config.yaml
n_kv_head: 2
vocab_size: 8192
norm_place: "pre"
bias: "all"
schedule: "wsd"
decay_fraction: 1.0
final_lr_fraction: 0.05
seq_len: 1024
doc_mask: true
Each number is 500 + 40 x the weight over its row's rms, rounded and kept within 0 to 999. Layers, rows and columns count from 0. Numbers have three digits each. The size before them is the row's rms in percent of the matrix's.

# layer 15 MLP down (transposed), 640x160, rms 0.0537, rows 510-553, columns 0-159
110:504416502521478471497555475495486451556459479521480464447511465538511513403588515501486574482504415481461529501586452506541569496533468578512509519471502455489500495487470459494535542378523559577481463432506535501543513471470526460505500503449540475542517538515527445523447499465447557467519445519532503460466510473488500532472513539527556532520515495516492514398516527505467508480573524400457522483540478488515526427474475475578493501605550486463486486567538508430504531556528518
088:513534508471497419537534517432454521516438550471522444401550521506589508519514552461486450527542549532476508493508503503561514539519443495518495517477447560499485485540485514561561519514467492491535425543532499452491543494412509523425476518467481527501539450451534491520435534481578492485462483449517537499403513505505456579552395518492555479473423502532429487454488470491498531479506514528464496486563550410489493513524547444479506543468537509540499479466483525592482430539492574
087:569465470520481465513579417481523476538489434444461463513530614515520521520517472558504536451515433479480605459520493496493495516544507436549488462546489498518494475468511541507520513581395439484475564542559495500508548535579463498464434498448460498461456541541506518442479419482498473459389520472522535529503487501565544542494441550522526552441486552501505514469510456437458520503500494456501569574491543457531509480512502481543515501444498505450485477472558490526550506520486437
111:551468423477449479539498488460564542503516455480572599512518474488463465509605513450504483510512561471489473479533456472543504472464541466504507486528473547472456475525462443482542443553503455488520478536485556489617489490571480491453493501527506551554521517469517467547422539598514533554504523439495520488457440558522489445447527446521445382477488514537532471554468427508465474531462519526492516497505488459462550572539404518501487517567522516477469511528458508465530505526474456
086:402502463455489518505546516531506533527466534504504423484454525495500542525450488501453480517542524455462508539523492565499480486558450534499495427567572524510473557475436445458502562485561470578549433485558479420503449497525542535556517556494462507523485537509502497492544552435487432493446538493505516509545558519535551525435455538537472536485474485465515492519478463475504447561513554454562433526480458474543447565517461571506508521460463503442500537403495549453578507557454453
109:480469560466494537479528537447465462477481468496470532503505430546441521501459507465507453485498477570431522537494535525535516451500507538457550462529470469515545503546451509481469463498557460539470473517504534544547504427499501501482468482590398595550444480459522473438414487590458469538531486590519505493516617495465500450474562473458519518487429525467478455544530495463594575464471553495503453507495426476458524497532514544438535488504543522496573545504523463495460525491525502
096:452481474504504531551526508473507516523474470505570511556520522502485461474577551540469509518463581499453470569477484511554492537484556450522465464516534560553436479524494512510517435557537508479433412503512510453456488464531543494485539451496503539493437563523528446440513516489536532564571438526543455530479497572468461490492445383494532489517471459571447420498581546527473488423506402478515488510547525501569524474449445502442484488512501504551500449497560538504436553510494519
086:458524440583505484446517496519516480502445489590449600517484461525515486493556520516476504508532443499551434472424574511542518520452447514484439554532566515526516514533500506508491524500504540459446513462468520481550435493471546416529500479522466538561448471534499528557526451524496503520462490507411461514562516578512510480512497528419472475472508545482552499477576545522502459498520422369517503447541554493469552557496482474487487552449485447577457528465534502484440522466484468
105:417496544516562519517561493411542532548428599526498498497462505475494454542494377533451465545470525490523494511469441520465490472546508443513501534513465502468469480504540437478502498559461478487442480531538490511547506537522529533486460487513554528507516522484563485473493479557508458517423566527547483469489494529430474522492473559537506453496418474555469482535540478520446426479477487495484552509500535463457553461453477472500524512494411519487549582570550479409542605514443518
082:571478512540521504516421479465510526467554431538545537556480585451501450580475513555462561557502497497542474640513562480412468459489544513438461554520405536458472562536492513471555478476516429454491506494465516480562526440495465469517449528432562511497531458500494510547461470509515479505491464513493527521435455523501555538519517442450520530510469511481454503467524539491576454510463497470517470412466579493537512456496446538429507491489547486516477513493483504518508519466491425
102:480529531528479472508506475510439484433511496548544480509461531537507491531526449490491532463560537426499466505467511530497549488510500435480556472531562466535494486485456510465511482501546491567512447509501539547547478424472614513485486497475453473527532506524495387491512441477492494563504519525497523484543442473537573417475413536515534506475506501494481522483451553525449440495455467473537360501520511499433523455507497531599444451526551493543533470556555585543532456573522472
101:460501532599518538506553469407517504496545509451537508484479497540474459499496450491483489504497467486475482489543482557404516497503535582498474514553557505455550559532506465554558445536469525426481495499487505572515535509430497554464550490496583527494431469504417499540509471500487518566474512528516476492529442510508482506484475524511456438513447539487470480512421421488507544441490477489436506513454578463525480621531530523475531454517484525426539477497466426414554470557484558
113:512488440460464556457441420480549471518470464462522490501454482462516522468509471495510483533527493558600483607503530527474519549487664477496434525458535428517487508532514523503509544524586454486469494487499484472411560479519559469522498604543518511512545498493575482534550540468512460549537475518488535469507511537496504487479424443547478495475518507480506504469550471514446520511490454380506475482501439463464485510510464526542490440470534583520467495488496503502496406505530487
097:531470569517440506517543479458559445505529500488505471480483530556538565521485522450464414449419558446578534493503454511480518516464535499506471492461579444495427420482472503419487475474470476432472517478498545494503557524481472526581590530486492546497479497478466528481502532448526518464513502434508491525614575510570493399436534477468513518530506535588480462465493478503461443493555494487494562524431513596537493499475503501541463482519480456530526516566509550491530510490509469
090:548522472505504533487472501483488462585512521506495553472522468510545449399499446521477518525512484489488447537532414502516408481546433590497515550450498507498541570473529505483533470538553539455440525479441432458531501509483505513512473574522467492543563549487488479505422575519437545558469486454409518577402475508508534559440539513507498466503528458566483470487483468526497555477507479483592469503504535519473482519519485467474559467592449486484525525455522433563497520534459492
096:412510439445515519464499495531488488524501508600509508539535463444483508525505377554443485433544574491505501457527563450461533490496574551540518492459435533506491442512546530474522539496598490493496457467463448576499474490460555500539508499458498519441448511528450429476520490512522537494461542479429470531447488510447505450553581501501444575487477536511515467526494505495462545518480585516496454539466497535416455501511495510469550523447515475446471503556484526488536562489586532
091:479499430544438535545499519521456453454534544500460449435509535452468582464526542517476476456538499492535477490496459481549488552485460555460466528387493462427494551425561490560449493516519466438533487557426498532528470510514512498568455485476553482499507478487543507528591538468558489481515525514462493458543495480534531500491527497524522543432491447510573518469547547522530564518523528403490511477463549499509475484494506467567474536523518466543461541384455492429502509452596524
092:454474535474503546499428508384457571479463482507436434530545529514440493433508565464453532557523471475536509614482418485462379527475487472492477516538489521537591538476528469517512502500451586537558588439487513470512460487449492518460507551535504490497495461488458515461550464527463524515447553532517494521527483470515406503528435550520471446526547513521469498485485460538525529503514477512468451543464513572528535538477525481532471525495552529503480538470574561536513528486449510
097:460511459602517503509534555482519467478529560528448426486474547545448530490437466536535551517443476496524557452523488495588463523477459480527546509505516481519502374453548495486445544482489515418514484463468483463503448507523463536506571489520479558466516438483512500488488504458511461497469538551456461435492528570505524482499455491465550456490546539568548486544566545433514502549470550489541558457462490421549541493549484454574453442504493479471497517523505566567402525483477492
089:498505501506553490569547473427470553504474498443589498473489485473529514507537532520544450461491518467522525476438409494495500455459422502546457520580480475528486569509454480534484438584520534464531490481566508522514554468492552527492540426557514547501494565519482410494471486545530534517481411492482463458477559523527460386472447561529542514455417522480518483544492499510583463523567548467537444506455478481506485582541505486417525427499486502511507471466512534511481491509538530
117:582526520570576467488514513486506507532457528527559528489454457455470490568518488498512469450531550502458556440504466471481462506536564460455520461460455542465547486529463504441494470479518492432523452417460510550499516524493536425440500474574531512465434488546510456491476526508535509501452457497437506462506422538495526484561571462566565522507487473516415517540515420453513482563441545454541482583570486447511529463468543527450572498471531530576499464536561472494548517524478515
106:501505435412560594511512581518470538470525478516533490503544508510471541486446495515506491479520485455579459509514455506456528518508492523580473480535512508561495553470570530565436492539475482444508519615446430463500493491447498533447576481538463541459551461526521511509434468455524407535477512446453590560439497508561576485468468532578469474546511534558518512533492427517473481539503491469479550446498475479480463505476511467484483480481469486446489568504426499480506427493508520
083:373516490558546533522473460524529509484480579466543484499536592435419507473512480470531579504522493503507476428520486446558530462440496486505461551536546533455534501526485471531491545532487486468496492529484489498545492507444515558445538561485474522507467599502487501466501539497541507516469419520523432493614425455510452473571460515498473483484487457479460469484494467538446465432557518486465519488528524475519513541438431519541589534490465520441455538459473466512510531455581540
085:353562400512473509516469495547517497535400511454511417508440503481467571522500532519556530469560590475523508459551437512517487486480438492523447476504572584500520488468429472511477548506491518478504457547493509483482500471485520505505565457376529514541572569548508559481500528475495506524532456483519499494456481444564538496494476537523435460470513450504460543476524517437438478556477483482520539498525506492505515497465558388498478509516520487529475532520504450482501511517530561
105:568523442415482497431441451546470523501515462486560479520511424481460512547483497515472467507560532489458483502500504514500495474500545448526480427505502552550383498515514552509512451502461505490510465499464514543568509509474526521481457513514456516542579474488506503438497468490506591503509522471487479498391485492529443529486530515493426514495554495541530478469552513496535525482522518585380464435604509506533578546458489489573557506499596494536541516454486516517507476554528414
091:496481375450561491482518529473479532462481545446516555529488460482463523555566493484523490566612501461545449474562455517493522490500457480479530495427485558440522458502472485537525478428428519478499498535548526488543495520480414548516501478504450484496540529556496506460515491461526507473426430558448532454531419566559527477498547548504483471587500518517524499583535511419519467518472480531565469497457493487505517430548475511539510486511549502553425527458486545543544440536470476
087:514518489470427459519493511506551551413499511491440499498493550455531493513491471534487479512488496515521506489564461487532571407475536510517527496532450474478493580478481534556502447515534456522580507492509477521588496489460534504554482581507476437428484426599465535558454562472503450490520571496520542516501616447554464491531480476526574478528481492578480482487443413471462515502487503557495472501462490453477477491480504499493510510519560442503487531460439485401555420510557469
107:624481477530548495526502513459515559485470453505544471456502516510499536501416458504490463530585481537531499490510433420531489500554502532558578465530529490481492540509538519481546489535444457479470551454570487524471461552455523532413474548493512561390506512503455498476472543519587437449544487507480507515537546552474470538492512445447535551454549484522564447440455509469500437491522428520455594485478517524485476512493495468534472419551516531511490445467576467505519464482497478
096:639538564474467524557468511463511425468471461507547423483493531479481515529441561456549493545538513498512474459558499485472530453537498511583574492510411473471473503525509472549485486560547494450495485471500480563524487502589499490499541411466496459570494487460507462481451499541529571455525466512525482511511505474463499515564539473461520487456503471457496482443416442438461504436478474532504456488464546545442550506565501554606463540510544553533496479450551469511539483482507504
081:485497502453480527517421585496537428517530536453439394563441566448485474489555543508503523567515511505466437433498490481506462532477483459540505535516572512514468574534482468498502532469494530496574504465505492443539467457536517524491494507444518502511516440433527521511558479557484501540525519451467498464524475470523428509534514441466606434595479545521511458476505511567490524480485500527498484478525469515509501453412519532578523535570495484506422491440563550488499399477534517
091:464466500511479453543544524521558493474448479437450543492501522601544504496558514477484459450462557453466519499569488442550507408549439550591480453528477511508519512569454488510520490512426458479466466539487500497546528592492485448495481397421470584499544477543517470531532484496557520519522520526450494451504468411447373538503538513521458511472454470532489504567466477577549488499495601491484493482551499502518499505537533449472515520523454485491458499526487508469507507518498548
100:479569508572504483543570572572459543534479502449469513534480501497449525440459534601499464487513459478459491515522473502519473502438449564520514489501497468446508461558507481453514500395550518591452446405499516553568518462542471495492429541467532528509481487530486545446465484539576513546518561497448540415446509471507523454526503518483490564488480482486538432498542520520440458455521542530520510533534468520515523498457464520476446464481438484517519452518499545488491563442504610
081:475549592533528501496461484510524464507558521502472499498583456495484550449566511504501466543373457537515499452526424458475483501474496469490487437537469524525369547499468491524489537474498505597480488542510553540532487520577441517429439472514464490465562482422505476556503511509492518515511452492523482477545500483517485511495511455541582537417505525457476485513409485532502490424453520525563508509615484564498490497461536497501529549536500546453507502499476489434544543508439488
109:572537551548528496477467463479491486425516455452565459478506543520477559502547576425572526481438550566432532541433467492436549587497528499460551451531424484405519527486475471500435464561468464492442541551555509434461468513454526469473453533501537513485553470467489502551501475519499501513504489488467519448528490455504611503497493543494578515469509475530480599530532471520519519465481545487500505487515475529534461575550431451493522443515459540525536431492492522515493501462523477
086:376521458520580441540493494558444482582548457521488400474502459482460505502455471585539506483503467455514489428505514493498462472533473475484496460545626510519562528492455491518479544484550557574471507494533449428472501470574503550529570510473491514440445526494462496522589425457482506558534478491441508475483519531573509532530430473509523507506522552510465474519540560487477478525563450550519546540478463495511507487423504502426536529480448492472490482552524502497460491522494512
096:381551609457474473464458489491490520521445510510524538483458430501470459526464576428508521510442507511490516551426497515523523459517610536514507447522580512470581457469505498475493461531580565499445467506456485499500483487460511538477435453529478510530585549490484558451480514497482497532571433496473476498524512493516510490516520497410514488500481527488451499543498539524563515494569491445564479463469527546588566492530478523539435484523478507484462471479510456419457565501483454
100:583589415470537466423543515546489478487533544563453450489528520524483488501468510591491495479484485485532519422521488516544479461451479498487566432521509512493454516500469442485555549470499504416442527428514479539494482531497496510518565419464447526531456466387494443493499567486497538530428465540471481465559535561508475547481493493475508481561423514497513481484475590450504586534531463484514503501509537492448508476538502566510496466529458516572579455499497462506510519537552441
100:526494548470432540537488470485544510472556522475465494562495582537486477490583476500502565471498414600501449439523450478439516514504501529541447555450536460482517462524477536472410517505541501570490513442483540492546502460529523449451513481403440549527554438524497486494484502472505493497480592524464515474506458517555468524480517580519479506560476483526503553476521551464445510552456508524467512446529558493569478424462475435489473442532422517489428503500554558470544491503519557
095:511562495520472523560482426470483490503483404558560521479514505517460418466415481480487516482488495463507483566544573546519390522645512517583511478539443432548582536504518486522486524536495496468523495539467486464560547504562487500499496466457522502542519466418550479512465547499478476503480476513543446523429520489474494498504433455531549496470548498516491508511439447492456465479476512522539480518430434434528542500498493503525551451502545535537463503464577493437508565494524550
119:420486491514529490497576520393577514479464521506539540522494592471545512514470531489441505479576529519531486477526524488430491485521562517436502396551485575508454516430433490559531594535488538449519479491488510469443484456485476471460445517405477479557524406457510488496564517547511592469449517511560525528562559522507501565486510523481473540481525455528488473481431501511527480540522455499516538525448486497437530503549468506466467515551504503541449517471506454456541487469482463
145:495553478544521558570499493467473494491513453473544448446431496488531553456461543507528492487442531477514537491532469470561519475512474534533524500529434421556479573498534481473559444511442439451585472423543541485506489448461516522590524566472507504556484491501536533513470449575556504420452576510501494492537515523475472505474458508554503472428509417587446517478534445566415505504560510474454484477481440508536501528472554544505513508540539433471514506464508525445515478474469556
085:521466553480455480508505548437518513494478472413548533459569467609497462467548457512439528439489503559473476447576478511470559546472509484424533485484549495562518457509406485437458508440559455429564548490528483513497476519490506522486505543472487475457467488488553524495542489515513529452457462514461446552468523531544551504496544541572516574521508416502487460512481465442498536473446509534464509468505468483521530512470441503558500457491543528619523407516497499504564501534559525
109:513502525553428527540491514490464516493457447488466478443504506394396480432499457449518448567508491521507504503509503540534363476534487499546565482501466487523516448467508528481539526478536464460579543480519511548507506476482508540515461533462483504459513518507496510522524497495562490527483526489551464498482480399487417491542468477499544458439525612531465461510466508545476514490586582498462472442494520465448545432564445521445534443496531499559568520505549554527544482516562510
111:499531460462543426522487484491509534500513535563538495441547473579478538556443548486526389555391556471486513511485509484508561481482501558501474536511433482499514506469501476479534474562474451435450542504518563465551521521558448490546496553497480523492433481508602538510539483521487484484515509477493504493475583387520532503509449499447460529468410500454412451514562389538510500543544500494505453532490483545547446553514505532535547567470492442486500473477507507465505485487490489
# layer 15 MLP up, 640x160, rms 0.0535, rows 511-554, columns 0-159
096:496449510478486455444490553550481499469564551498497538519486527470426539434521438486562459492529545526468541519440492483548549456537507466509583507515486481489483552475553498529588528515426403525444605482485473465474490540536507548516487541450495442528461501450501522448478469497480482421454500505493449510452523442541496487536487517496520494534532458489529544459488398570532560522572563554436520436458553521489462473525513522509477474506432504496544561482498495426548565482477431
092:564448449438506430539555539528539551495450518534478525485512405566493545485523526504489423440476473424467454533510446514469524491551557454469493543459466570480584508555529531464435513453521492446457534525468529505547530504511485546508513525561463516535489469531538529528542432463496469555503520517529567466496563499416489509468553464419520431539491484471540460471471484519470585486565510528468521448519524467476506493590574439498467490501536491427466524475486444519548552527478489
105:518527423464489516499558472502451559496470540537488483517451479614409536488515537454478516431520509457509507526538558514523553484465509565526510466473492530454521458439478554519478497474433552530561579457538520499520493534490428518538378575509461470523483505545566533492498495452519490435475529579469481567502468467505387568500530535505522458455473489471517499540478541462474518523503544518539486482436512522477424471583464472470426441505499559505490549526479485467477538462490486
097:534526483541554444453516424540541466509477398558542536470475474480558479513504475496547490438559453539462494468483485515455486441505534519456548537375503459488527501513635506491481444498497473510505548483484538539502502541487501550549487515553459492462528492460494491511464495477553500447468476549548504475470567496458497516487516504521546512574553508507543487508449443542493450524483505525451529497501513490382479406573439514464451515536475586528441540542492441487486415507537520
108:559509446500565512445526517498505475570506560494513491425524499473529497533494549456538528512486499515450523562502577506436525552546538527507448548532489497473489519442554567577522420525443473532501572478464511491530562513515468451492526490526484421434485499465489512547444501425488484456420572436455486490550449362489547510540509504477528459479544446512461511465506523487542471474543503524512498507448462494463517516480550450476550549448451410472504456561487520509502575480478441
085:476443473432446539467535531486476451553509534494484507486501460438553533520483485509551519531517495527500588468465527499486472442540521496517449475470450498527508465475510432459549492494466461495484452543508535479490544545416501550503435461510509471476483552561434488470521455486553482516432494400541500458529506527485491410481619478440442543481536489427496566544496520506516535533459512516459520498499510557496477456543509498397517484508511542552525548629508567601508508514485533
094:548511511436528517495534526493470481528474481478502507484608508493480501468484489510465417546517467505519556489456528491471480534528584472433537473499522449533464465488505581466500528418565487539521480475551494549504533473544496477495508500494454486546502521485465488484524529392425447403532521442524482488575433385506491538459521574508479515466520576510531558484507437477546433587520523481520490554485443574491513502510477546497532502507423473485509404500526489481548430473545458
100:530452542584528537504488511542486535485532426479481608457514425566487497462542467509525465473457533515481498421502466482461482493485479522524457524538420514495538509507505585437518479421510492454463565454568476544508480471536577569478531450564468473527590468456468524534492516499523484494546502479568492512481544458497547451474580542505513506468497484484497534537479441552556477435512541463430488520531581497487521538550377473493476499542489476468461559489494493495453485448561516
088:491497468461472517416492502514511486565477542477497474464414467473477440462422475535541467514511520561497543435459504529527510480469485517526543450497470528444508424503503495504535469439436488572507516475578452527484528511499517510538493469537504480465432546484464473564471554494531490541590541416505468443566575492433562411466522554567461572517493526519517531416511426527453522505522513464479560580559440517489470543527509460486478486510444490503468531500454537486508526559522565
106:550537498470444556547466462564442491462522512501521578455572514541489453543473475424511508507545452543595508496575508422493471472517514507504521482468467551378511513452543508448445573451499469572465508449490501476510467516504540415561487472479464474546481518522485584520526539449518474425455496516485535528523485484547492492455526492445500510497530434527563496492484477445458522539527514600451517510397515561418481496481491524521481501546484467504515567482485505548517444520462466
096:507507542505464362510397486478508527501527445451448491495460379491519488507516499565492485539518508453503537428518519532508527401523515593508519472478498511463490505517476480456479500510491498525504455510494467509466407495482472548479517515528526482499575506584502481550501563546516477482484519425528522449553533509532489512442551524488487506561498513506513478512512431508488532509487480462462604516591596533510527499499425429462450495479494437532530564522475409470522556513533468
102:548415548547543519520491523483552460511554574553546513506489524553490465532474467476448474519451458546516514530547538494503512479558538508454461568520452518502500488440465546561481491444500468496522480488498510435491523552471490459492480442505540516404571470533461597484476475427379504514497575470579477458464473485496516453479488527458547417507514532459490534441446500466474527569517543499478542530485466474507536434557521502480547541478554482527530493521457437581533451528427478
097:524497554499559474479468419564523555513546558535524515380457457525473464505428485537561481499587494574496498484516511534502506473486493491448535569487506510481472532553496554476513459406453468520416543498443524462499559533483473474514475510529501509453495547477467470484514508478526465484447508507520602432414465461488505442503540489505527460502481545437536525461461394536528441540491557539513552501526469564483503417562471511521487545466499510485521465453448511494540461548460568
089:524497492535506474458455520521476555514546496522495535523405482507461572545485518493516477487587473509458536428455513480467605471483568411514520462557451478532541423504491468545547572481466495569550507485536560521503501470471516472484465456463424497489451472494508559447549447503520471511505498527611504507562518514511469403494483481516488478532516513426466501525495506431488432553495526550456561450551481488525474478506459531471398551450557517508487513579451529526548496457518504
098:516499490479469544458474474532497516488532460479429520560460455496435445527485542460489513457520416466484528556482544511462433473526538511492541492525481463426561486492459443504543498455518501481527492530440585536515513460517514562440524573528468529523527496470538529505432467512523515504497583491496561469475452550532572534514548509391518540609555463453501510528441491526452486472574493483484457390506528510484523462470482515495461572487396485505491567503491480508515596504516445
098:488504544457487513520477497481482514592523534547444477495514467522476597560520437478484493517510512484472540434496485458484481547440530483560532492444453496478558469527516530549507472501396549555523538498526515533600421511577426572497557475493423474445511611491489563510489485535490467508510547497466455545480546456583534530482509482516487433548556501455455469461515500502464479480485554550518483469488487528506491475477449504543478506506461524492578427512521479412444515509440427
097:574440496474502416501573478487477512510522415452489479510463503499507477530481482491494427509492502590548474511457490529503521464529460512509518510462491583532479499551541619462530512491465407493573428516505521502477508472544513440479431436532506431527547492540459562553543479455508531449473483482558501555523522450505534490411601527488511459501525446538507502456493468512569442516451471500503483575581545508498408420536543509491514530448505480462495480518467515485515493551548491
102:531530473456471511408471514500430515460529512423431501480537532494484502479483511414509527489555535501570512475497549575526468468495510556528463529464506527496473616424496446524543543510457455462483533464548438511484477513437507478482470598563450483549521559523519426613501515469488515510490508477516510534470534467481458506425516458503492525515524543520533533406435500472491517566568543501519578531466526478470450497511481509436468512453510537478512490527485519492550483496540383
098:515532538516425529475406433501518446546562485562458510481537508578550547433512541484512522514518528522532530487536517486518500483443463496521469517492495498486496477499530537489464461442472535458516502444466487506517442523496523519479595536502454440513530432520579596543422471455508480562458551480521520479487541509559556570441495520475483418531540461545547524441490531475471518529486599560461470425428479533481527476456515496502519602492481521517513537455478437551495427503465510
114:537486583502529478463499504561510504526510560502485543511541427614503494456479469587481501444490470530496540550541459560508537545480530591446559490481486520508512519495526502505476530445536459541545473440466515442606539470531433475425468553488464487492567504533486567455503504466518487505479455500545475463437473536451433481498492509470487446478504475434493456478448480520535571545487597473468513400494453549490538444525513518483507458508506438507556522557453431545504464470490502
106:525517543422558451436473440496435494588521567490499434461544530527483454461579488528487467446583494519528548457487530504496475508474531527512523573505487454407463524488495483513515497478490485508508587462488508514518429555505444505439461561527454494461538509501476493514485535472434457565448551448489465467528547571515544556479499517481495514547561556580450498497460529476469489499445507552513520545463490537487495537528539445492503535498451379508511492505453532515504389528450450
090:535484505442531496528503609508509472546515451498433476510471511488524508529427532507453420428520477468488534554508502560528518577552520482457476465464496446540515436473480506460480469491525435492498486493508496494442505432537465489571513494595494453530522441552504418516486434524433474481517504490500541530455523512562505492499595533515476524515512531484534536526500538472518548483465561536483464530525588461512506465547509520449377485505550512435534451459585412454472524548444498
095:514541389467530487448486508446429467472521481527531524493490514549530520493443491461480459446547546463542525544488579527485497463536508501448483529510486496460543558492550529478476538458510496447501498491431551509505531515502532564464483560550366499499510478420544478472488521479471449507503456467569552533533537530506514540407522519490492521537523490507514472517484490472406490537519529523535562511431505461444540489563558583544412487498485470494491477563494550457453513567393455
107:535497542475489442516536443506409460541517480507467506508494457461554469413578460472528492501510482585468517505488465466452528503515482551443477538541455512511538491447525531553507505490471493503526486471480481517539598554537368504596489487534520513478514506441427468542436511490475497477507491572544549528486538506534464496452530505513558481479546527462465467420478430517474531532531504525506521548522563530435410470565511515556432600500488411479539512503525505518458492466463469
097:544521562468429519506543499549519521412508557547527492474498520613574492529512529509563482505538500488489481502538517434440541473433460527442487555437469468515498499501497545484535482575515458478469461506495501566518580522497498525517533536493505403534505520474563469566492538484469496475537535452449474539478455497411503528527485503491513451494508462412441531473468466491500455543540501530500525518431488512446491557635500439467570481516494480487526441513531426533506469485468413
096:505483490484482443472471481555424448583580470489496541540470499558458599561413446535506498474505443460539512499549581453514438594522462475547473455498504516476514452498495542420488523492518475563511473507471513542488470487515478480461543495505488476472503514522599493452500415468440472512519511419471459489527476587486509510509480627449412447468476453490545555586522515476513513523499496473488544479524510482510525487518621475485522515498498495504521547510474468497504534491520545
099:537471535468497527486466520490479476490520513491550495442426488518435495490506417485459499542471479541588494485492477467503561549466519514502567535506492548424484574480502549485549549489484494516419557460527456557556524484489570564500473494449460481457526576447496487519521451405464436501581525562524559493539489466465435513450501531478524460476524561538511524501457491521475474472463523573499536478484460563467482473575500426615458430482502508442470458494565470534483458518520546
097:537442515519513538550527519504501472469502548525472487527513482531441565506545555550507521444527511503455510451492482581501570504511490526478517493434450536462480499496508478510454531495442466529483526534535554482535413520555539469543501470566496522555466481506476494487549455520475445454469445545524461526595515501486510550402568470523410453531570527458454503451388511550532508478422486512472500502519467480470557471558576413461475456445458538540510454551575470507542456483472469
087:504469553594517450518520488484507475518516482445508554497493564536430468497508506495505522434497542518502490537497518533485436464511551469450468528471532504455531562487485565533451471485495521529528470487532503421504467486486522564448486494530478461513485566480545481511473478298523467474532503450524531533541443506506561527441568562463514472496470434487549526460543407453471424473528564493467498478472508495399477524501480480506482458497508542491518599514485527520558523437473469
098:543439564516431517501548492427514444509468472543510471499499464476583508486468483419525468557523467522513519519480546550334572477556566540538527535489499473507480549545461489468546498490506514542510544468509528469494494441568515501422521529545520451444546418489542463515530527429486483527400564480536563522534465513512568478460549540435479514495497501480508483518517502466468562486485494451532483499521528471458470513506472515483552542495455528482539380521510507498524544548473452
101:547485514474379450586477505494504442447508467516467569555495459520449525438464462506419509426502449557535528579533545542476472463542562510520488534501467532512550525437501509460493542404483480561468451459500512461476464477427549459495507517461444529487524485534550504435504484514502464543454492548503524558568479463537480524480505560427555552459528443518609498483522504537473456500519512539459495563493550533465531444575453485575493478482529524443476476512513491509489529479506503
085:461522399502462495474488504468507502489530521513540639478495432512530466483522479527509521529522495416453565508496495553471496522587534487546534588464484500507484500491550477452547498517474505446517529511542549460511602519537539531503506471501489439461405485486464508500473431511520506482555530470551512399482534435579452513434552503469522520514485467487487488429482493493441540468608492556503493519521477457532552465471420450435462561519493455554524514512500489474482511554478555
106:543517548541526483544519498605500480495482533457477485524498450486499475492490556477446435525529506477519514460543514538478555529484504494530503497429443508462545531427482467505429449530506413564471496517454485503609504411539570559443553529521516538522506500519549496499429501476555479427475513449512485550554490507423526490524509568531445434549506488493564478566446480454477491476472520523494479496532493619555453487450468560442503481552494493492520460530477489524580501409484513
091:471489543487441525414523521509465488423490501445504460453496529535504473479472489466508553505464467512518508481515541577579451505505566560408489527440509476511484558507514494424474499530484470508452606493434481511490498559526514567490451545532500528489521465415571540627450469541541460480495492519492575498520497481513502472450560527459445539493486493449550532483451423483436446524444542527523498535409533475546521469549461509550455488511528530537439492513500482460581509527517504
097:510426497484568484410462451475514529461538489496533510468540405546510560459545531537516463520442513578504505457453529491542485541478594494450472569532514496493442460531472473467484485479514426534444534504510535429511481499550503549497511582569490443486550451507513492528496469532424478474525525445495561519444532501457547501431535478502485472492528550533523544495458509498473508499562446522553512532528470517439516568555536446495519554453478449448506601534460441458511433479430504
103:545419563478452535481496514490483512447592441482546501500534515458465481482514483428524488489510422487517519565499563460438514498558506582511526488491478427459525512451524510410467476485518453518518525502498515460562448517503435463431505585444430514501515449497541488477557481484458473548500491582522579578445447462503504595524534538458460504503593458498512509537537465507541475454509496499519532561482473502416393433512535508532522504527549499534498519489520498524490548528492464
102:577505536460489506491513497522434512583515503490473520452476456559438513521458525538457487531544540428593520462523496537488474488442485502473503481408471460462477493517471491501550539449397464525467459488519575536512495469506499424512478516500528506402526576589506492484528520476532514476525484409434495495529527545428533534435500581471516463564498527489506456544514449443529414495453484469517498545568550531526557466545497479513451511505511531473522504502448465462596478565520526
099:517545495432526536465529484555487511487548431534436560564466457419532531495450573425448528472487487412466528465553555545471543523544478493559423536501497530494473468476464542445497536463487529487525554508511557520493521481465512454551561484559485474484473467547490469497440428522454467471469556528493515487518409541481473557468555551501431536573478531459500550493418478479494454563505515529446481519479453494529501536503448451538512500510535478463567542561442462451567533533490480
101:490496443450488505442523539447501509504477451484547505511514502543488464484525417583470518433573419547541560480521503569480517536543484481533539484496417537475489475360601528558468517513470429489542480428498514459469475505548471533483428493489512445532505496508472500531540448512449526462522470460566512543534564454420513541460594523490459497549559495416601513521463482482521495501473475500508579486461490500469502504544512507536493515523506498486524456511439496493562496444519481
116:502485457473497516522436476456425432488501478546496520475495460581538534436507470564506481517568526487517579479464498454501513507511500529490502518462475567539487476486564458487500450479410437497544580437534551500522554485521552497558497498502480469451478511485539523579490421528488453545518503467552599502571472444455476553534514495508472516471613431534498535454449548550522538491504524486430476511470541505491432516461485478468504503500533404412528557514556468574489502524520503
087:486510433493512532450487466544472513560564432576457474525486483463467548554496510504548431485514478414513483451521538591505423551499514516480473506458523506465468576494515503491547497546445501535458486511460490539521454426461495500576503539588506477497491522496527470521548531460560474512523492549533516485429524394543404539506485448471538462540440494450471560506510458551427474550582552468505489515447550531510474448520502452542487500459442523430499544505482534561493556512468524
110:549487501527500532511410472467470435526481483519452476457473472521505526545535527513487552580545476429501543495449516501446502495431491494490497471379502466512572486504545526464445489478385548556504497426534561581503483502525503567555497544528449450543597481467498580474510481518477437494541536472545504535514478430432387510509550547486461473476511537518511524428486467518467476513526477385487482483460505515545484513504533508508497498541500532455541502514493543539506504463497576
107:535415562546465504522443524597500487486577476462453538506498502562509504505463572520491456500539548517562500530575473441509570477464543555505462537424429455481540502442487458478424432463488455476455495510498500543508437493443505494493478518491499521471486525541512423549494486534437498505501513499495522540547472534401499494483543537510466551554551561564503442460509562578501552528403517524470528512485517557476442492492480550536514485490501541473478465483424491516526437549427512
100:523495501440439543446549536526535453557528453474520542561480444525519492555474558477514456446551447463488510503506521526517501446594507519486476596530451402438459528482492518514456497467522424529507556506505457495474506535523556468456484461537475486407506491557523507510510499487451443456464488472539533500494417436443490547457475481507478508442519515544575493552496545548493492578486517587508552425533450542433549429469513500483517469500544511522501530492502499523529493611543469